config.yaml
hidden_size: 128
intermediate_size: 512
vocab_size: 8192
init_std_up: 0.0426
init_std_down: 0.0
beta1: 0.95
weight_decay: 0.066
decay_shape: "pow"
dataset: "wikipedia_en"
Each number is 500 + 40 x the weight over its row's rms, rounded and kept within 0 to 999. Layers, rows and columns count from 0. Numbers have three digits each. The size before them is the row's rms in percent of the matrix's.

# layer 5 attention output (transposed), 128x128, rms 0.131, rows 83-95, columns 0-127
088:568542532554494529517531512584484541486475509480520495537522497523444519500494540539488513529553507521493533481504478480598563453474467504438475518563516549515553472462518425533461529543535564496429490477459526540536570529416564533525496532498523512509517447432414515419538545491473521494504465529496436515565478503408485503547476561520541461521437392494528476497566482469524551486497
091:444504549530507517545496512550518550484469466455411518515472492552474436449527521483456515443541479543443519488409516514443525433523482509491555476472521483423476514482439498445508500538547554500532542552499470474489496454379474493489494483521490428494468506490463512547488476469511578395498575454523500520483573505464548533575574467479488496470543494518407431505480529526506472444480
092:475497496465472407543531450524470503477509445490515441509529467439456573644490522506467509570498504514518511500496539521440502535455500466551466519474415533467499487490510492507501500528460533474489465443589504483546503504481524523560513506504426459532517546511568528475515519482480462451514387455518498570541564486467488500521475465479504475575554600450541442449452530466514509549480
073:491487474513448443545563484522459468451404493471526459478454544452437491472429494491555463564494539490521504414455570463539455554518499484509518539496448509520501476431493484496484452579515453400455498441538511508502464516550450442509503509482488444520438493475596556492451495546541471569563506409515531510500555520457486475536448426508526477514496434480522551528509484504512483499461
091:564436479514476505465419490476496523521537462439483427574506522530480542535467450442465474496555567496443453491443476544460443557552460528426533536424528546476487513545489536466572466495478556483558501490444494529500509484558491471493508489514533538490482472530440445516475462499493551462544535505582587448467525495443500498507542523466502454525425546484476457457606497526495515440521
084:446473499467504533486499476537494556529527505529441507523543470527405469537527475555450536568516485518523552477560498511479519499476482488537498482586481565519506461407511433503455476563545504517421485488548535509493478449426519471446481436592541405405449553438484510496496528482497472496515533495534562557499572505454504478515470482490530509528437441435473505505495472549568478555483
099:458520443445475466495583517480523469469456525472506535518462467439523525555513548540542475467455476465519483497486473520472500517457533490560553450441456581520473495484538487559546452525472451482495480464595548436563450536529468469476524505577464451479485503563432545421525542471545529521487442548474540598482449502569483549485535448474519469505538535579475462515437520530538481529508
086:422530506486460476499493479535523529469460574461480487503583450502431479468548479554462524492530522524477515517425527556527494451541491570471499478525537598462509485530526523525414499506492510470490543493562510459458561443412532489470499460540448472556478527409504513571539516513394495429500527497540528458395555462506511507480460479536498567456514521505474559514547495541493454488503
093:449543473467504437521544539452473524436455452496536467438531487418511505545508544516537525501431509501503464441537491467476476482501484457554526461485462460546468525533527476534478517446484460478546501468541553450540505503514485550528535504513414545532525481559545546456509545501512475579531367428468443592517476446528524493459500455448533521488571576590538472511465501481475496486512
046:411461410475453531471506444436541485619517562553493487502488526492539491542489530484553471451501556526447550486495530445441514484494499532486524510499542578592508530478477489517538456460493458530479548548507468446500499488553489463526456507571530576522482453508498524566516528522447516421485510554510510467422492537445550559472510497523488553485418470486467485587492563540495504505492
098:531431459528551493496518529501592509521444512481453436524537467427466525542500501504511496524478521544474465518437494475433494574489434530562538472503475551474534485508516510484474495529516495483503504429492514435494492497520487432427489537536468473529485535516450567519499575396473593473556432513497539586479547543511495504480541465485587455565505465526508444569514486425573522499480
096:509427459447537451539522476501452515466501450517587499503467475439538511492457528515485509523497468498520486488516530441510519524529496454495503536490450498527497527458540513523487492471511489452518464490456502488571445574683517487458556487438419530490502489505594478437502497513529404522524437473519438468498470402522491491530488468443527587483552467518526549533478450532490478498508
097:501545506506496507424472504485457546488550514536470525520548571500501447532530441468467525504477440502552479598500520547478491501544534457564530458562571492456509440480499511487460558552485567553538506571482497456524478483540485485563532519466517534503504554502515525555508490411560510465503508567428526466625447497467523467548535509484482466524419501422450510508465456426495524472537
# layer 5 attention value, 128x128, rms 0.133, rows 84-95, columns 0-127
085:457508550538481533545494553580607579497502515546479493453469545448499469484515533462469497507536503564487570452449479512426412491458513494504474480481488499448500479533442472528494476492588571515500480507538455468456443518485482553486495506509492472493510491499491485563570493531506532372481478460529476543464513506526556495554564432543487524474475548483421437502489535585527453515446
081:504502513530579474508511478467455468510500455468539502467508515422423549626547507520481510517527528561493503499467523573505400517537475464485508503502467578463516503545489569457497440518482478439499503489491483564490533510530530496547568494461509484506452589486502504525600532512476520457454413497590468504562505464492482499419534513462491530555529574550548532505482498467542455551527
076:493457526460593569507576536532496497478494459490504532521520481426460541457459509561539535486500533535607510526452544514524507510543500488504520565512506464477555482477475485423507493536544565436443521470536511416520446461543472511489504457454482510518509510494549568443482505484501563499516622439464511528479503464457414521511436559504441456501551454467510522529498472536520588477479
084:474432514523472544397511522539526492508546434533451470505512475562532534467467490511418528481567478475517528411520530506456362554447579530496478556420497520521488493499505550526515470495473468404512570526442443547574520516523503510541497479521508510456502498454493483538433499490496489449512543449521489458455494550458541451430490485490564488511461527474528515515497453486531422470504
083:435466466562568485472485500516477538499517556545517501587529543494444479593517476576497558508503561565548519535480546530415499494540510458509479469484511460421572466476499456512451476492554524525433425464484544419525537521516527486480493503481477392532478596423452470477523453464485500545466477505518479504435501501537490534537489521441467513521546520430525462463530511494482468482448
088:468499508478509522518514486476476395509556512490487553425498480497489538570543513510529455499452498454493423577456504519456471472500531513517514470448511458489536461509499445515518418499517423442493490479556477484521550542484428531506556492512484467535454587594411550479536532460499460477457449570462528546515481556512500549530529517477450469407570533547444472537458505466563475521528
093:464554480538470483532528485498540479505445460497491450497549523465509491494470505557464550480479512535503532444504512460552503429448504467526433551488479555408499499531498502535447442550551524521473579505512520549455484556446539512521474503509449375585460448501519499480555536538471553479459508496423482447472493539522489507448456470562493498509459440472527431516461519491498371569502
078:575498466441513473596478502477459438506502465449508489382503502452524508482546516445514491503491565496464491489429520478486480447546461499530492472466494433432464570542498485479493419424463414440492544520514545499484517509468496504528503472498481554503482518552514453489596516447495454523543431449476468460547448471526506537479596470477515564494561511564551489470508447473507506545545
107:523478487502480484483532492392454425582492495515470457498471489476472509485552465508493521460504459486459453526466503547491498402529489555581490543519459511468523463556419544441535503503516506555527415534481546546474523569429413453465455501549499461515429507463522530576508516561507515521488507522460584486443528534448408451510483535515491500530510533527483549436533475509510566498484
095:507496522571541421500521496507547452492468551496531452496540484463437555540524477488528495505515517590537479569484482492466489507489486481546448475513475534478510478496533535508451474524501444379468499437488487459558517507469524510468475504571493457526485542534459523561488514484474525528544451451430521611490543595484461503441521444456585520465532472464510483503478521416549589429484
081:556474477466477508451538475480495522526545473514515511482471531457531554401503524433485471517587489471488528534512467390550558464546483531476523534511506447486516502454624488482482538430467558461473503507503491429550488525563480433514526506508500477477421537528577523436497528525500501500582472492502496482454430393471492493540507525460461512486516467508551581473461475480492534504424
086:547473491520473461472510486550516591469489534448563521536470506530510507527550496499464471505540476457543429502540466416493570539473501481529550492510436521413471459515512528536484541480421506545481483482538520514468483476528521446504544522406498528586486516477500452546478460511538411448490467582551531497497435507445554522462538525464526491510466549497471501518512502488441603443604
# layer 5 attention query, 128x128, rms 0.123, rows 96-108, columns 0-127
119:551537524531461467526505542374519480595551441534508510498456544573543494471442447445501529522516481447478527505531476524474444493504528527580545494502439484454485458492471522486445539587487453500442505466506497531532555534516489535461485507519462461502497470547547521470439463465478516534455494504480477561512457516429489473574384439450475400512583486490497491471530485509479490515463
080:565453518523489462541466554427560473537503496510523521522462540491577488459486481467509499449497490427478544484545460546501493555534547491521525485519425515496563469466422537464480533567420450465452554459464447534519488534536492541484495539505475413586520497542571527446481487485519479547475484462486515557518459616439439471546431474450505436442515478486501542450492479466490487482490
064:474534458445539464434487472514521574470467527452461476526519471545397520563481489508509476568482509479513485499516529500473502563498519521475467489478586506520516559491554472540542509424508593492491466509577518502438514475512479428479512504455565476485574497469412483567487517447534526501525490534497437540460455418556511529436569549524520545546468510485452468506482576478556563454498
040:490473471532517560429455586451501462486483516485497580500523468478483484536483510526428505498489526432441425554497474516542560499480467410491476552493381408447476474513483537429487501560472521518525503440513520609512448531463549507491491526541479464540465469428481486480526505465517450522445564502480503540492534519495508516544577597477494491495516455547509476557527496439503507530512
057:490486428500536514493534527534555507509519558498490496474437509480374488516478557535527453506517508483560550441499480507476555485512538406463475508490484543496505475480543462527482488539572633548514461438501506518505467511544529545555559548483442548409442545491484489507448391412547473423510495494453493534468506484569531549502464542495515514506459511529493488540458480497478529512512
077:567459492481441489440545487513442454516560487568542521451495506627463452574501545398531414525547461536521496504476521492471506485494478477528472520632528525515543506503484476456530489508550547484524478486468503505557441522501477534499543524448533449422481489487557497518404478470526466562539477575496458502475523529520489418550505490506534513467534470502513537495506482442555493468525
079:507503504448516528579449519519493425465571486595519504528515494507588473539517478501473508496442494456495452457477490529516574459461487539562532512612431550516489506529583532521534525491512448507487549449550530437526496558490499511531466497520496439533435499511495521483520560513491567579538537509489527484514416530483493501443443492484495581501438496538535569505514495558556436524439
075:588438497491449501465486566554529478526491560529511533556445479459485515452509552516449448556437446418498482488497524499470420561493430538492572500529469508564502474401484486496575442476457495509473545480464507459451460515527466511586481475495532511554574456507453497507374483547525522575483518499489553446481518479500471476503445481484476457509475490484521470482567478449517483474491
074:554516543542459483517480530402511461573523456531498511491476525468572519471477479484501528458550449491475501502468483507479443410540511479556521534526447494481507448505426510481440509536478425478454542467464510563551513521506490500478505489517461470526480497512558538448530456527476493528432469464493530505480469521433461424598424437469425467496548535491484472408543447557425467518433
057:482483481542563544501470482453523490482494571423492493522456485465528434451489530550477507490543523507557476451406528532504564437497499539468500558472531465507459513504509470534540487480474484540576490470510521418452479506475599532475564492500498484520534502489491508503607512553471473430430524487562550502449532434541475522525586486550478496588478487477468455401508559490500449464515
058:533383451540566572485435470487507408531544517545476557448480443470483495464520541559440512501498500447505587509504522475502521510598493507500514536491444510494497496513420427465489503456511553490441543431451523503531465545493434608487519496487468565479443440512468507439477509460438501448472487484499510454492446520442491431481445519511543512467529500488513502511537452482531488458495
081:527499492508454492556523519509467430534488476512487554486494554476598494470473465435503525442498518453498540556549480508536496535521532463536539497496393537502523455491449526474464520560507464462485560499448512480557486538526514539531445501544479435551447538510537481432477503567520522561522510409488571460534482602432475477514410452444486504453510460487560472451525419457517476506518
119:449458487454491559439473486543452507436504552482443473483521408459452524499505543516470472561496540519516451506447477424550523496492451508465524565517540498544544554458530444509534419415509511475530481487485488458459484431452498511531554448460543583503526519432419479514522548481531466501515532519559534465465569506536521533430562503522480525496456487467474428553466539518516480447574
# layer 5 attention key, 128x128, rms 0.122, rows 96-108, columns 0-127
046:479518487538470441458491517590492505471526546510512549435599487440491493489516488545548589439499478516482479580446525508491560378462458498479460531516534438481479487510508522484533452454522451524521416469545505452471548465541469524492525461585497527501482533520492528524531526539418532457427516466536491525437543487518488449489561557446455552476475493566537515484477538532458485555509
072:498553548573481515526490561452545461548525461510526561520509527489497450485505471510480558396550445470451567545514482557494466461477483504562520480504467501479460417540527553462488511568511466515455481500542517533525559535624517472421490512550421470520511449582509519483476481486453551476432482505466519525554496488493475441513489435444511444556530505527480497445552480534449525553488
054:448474449463509465450527408614442458448464539506455464445509493538499497524446517536495419553431506489558478476467520434532497571456513489483509489520530443514496556482517465485457483455511460513552525487488499418500495447436489541554470483448597544442503550440531461474524519502529494518537520478497462431475526521509521586457515545492479569450497485485534498516434531435557538482505
164:550540526539484467507519557406516487562552434517543527488490530479511479454481479493499583437529461471467552547509478543518427464519523483575548487493467514497476434492459544507468492582491485497471500465501485524531552547588486516448463498531408471511488495575549510460480496505452549505483475506458542516523429536431448426535422465471494430514565474529479498429570468512446494537465
147:457522508467527531479518458554480543414484534460492481481482475536481548530478557481490457568472539532544507464471518487515529566507506498400489506472538526539526574516555436505530457446485501510509527542502507451461440483408525490572558500486530537474519524479460465522540516505551483466490516492550468494459571485593583578488571493548485577459442475464465455563428539522515464446551
071:436512509487498489429462496446520493510545470525422427526488564502490569528449466506500509495418496500490426540406526547429431468490512454447509447404503511513505504487457495590466497521453473491526533463508456527452428409507436501527529457490536511510453530520494489501550507420471484457529564473472580539530531482562494491480518544474485504466552593449470512471441503507483509520486
073:526456518530536525563460491462451531504468536536536484576452554487430499552540509508417552470502477544466472532465395474501494495489441564446470542516522515508541514495492485560560564434463509461547472449508482533512471478502603518491578500479487544473544484508459507545482446487493490497511503524572503508459495476475534486531456540527515462568399534449408504475514425513491465548576
080:534408462531500469466433492447538471541496418549488527493561551575514495472473483476504586456533509473452496493463420508510502421521454489529546539484444506517514475550581511419469534504495482531475474485505515520541502520527490478472507554518484478524443530503449529539548536547434459506481479495595493525513447491468523469533456475438483545481413570517478507407488448561444536530437
126:544526532506458453511490561393520457592546433552526525480487550496519476446451429481515565450487468460449532522507480519480480438510504520589513485489438468464484421513460538509467512578525463523456476494506507547526538548580473481451472503538447454519478479564568524497485478486441532532474480483452504508519453495424441454547450482437464431513553475531502489462539445520465504554483
071:452529463564503512546491505558529475506479466461411494515416532533564469504519472505499484527490505498535548473499470413525472552527518529519503415527552591537520530491420535486504499437398523462533560533534505520511558503466566530516511505512477595466464497497494507511517435529478486441529468542436468469534492523554474525525525519544553533409509473473481427516479472526592464562454
107:506491504547490484498440567402511503573497458571523507461505537464492533458454443495529557451510487512453580513467492565488480427516491477547461497473458511459555415522431502478477459520559433532463433520545475550529531534537480532476503495521459486549499485594547519459490463527432504486444504451511507495518426517491476458539508473439485481503544515538505487383541442558475449549512
045:513492542571495567543443548446573543520525487492550531527517500428524454499560456483457545415553496508406544518529460534476472470475489522485486528509459502487503446582508543499507529564475490528411459526504507559502507542582486470419528558534433504551529434573468505507466489464488520511459507485484516550562474466467500445552541471478527416553511507515478524463584495529485523546529
064:542476468494449404526499552434501439571565472534542521540532531524551492460444430519517565492523450484435522480492462495492464442501528484624519503500458514459495470483458548508436504521497466503465451485505513551563538536511483515488537502535500466564465511547594519508472476528457496531453484506527500512483444548437459414538415470462457488490552532532499484470540435554434467529474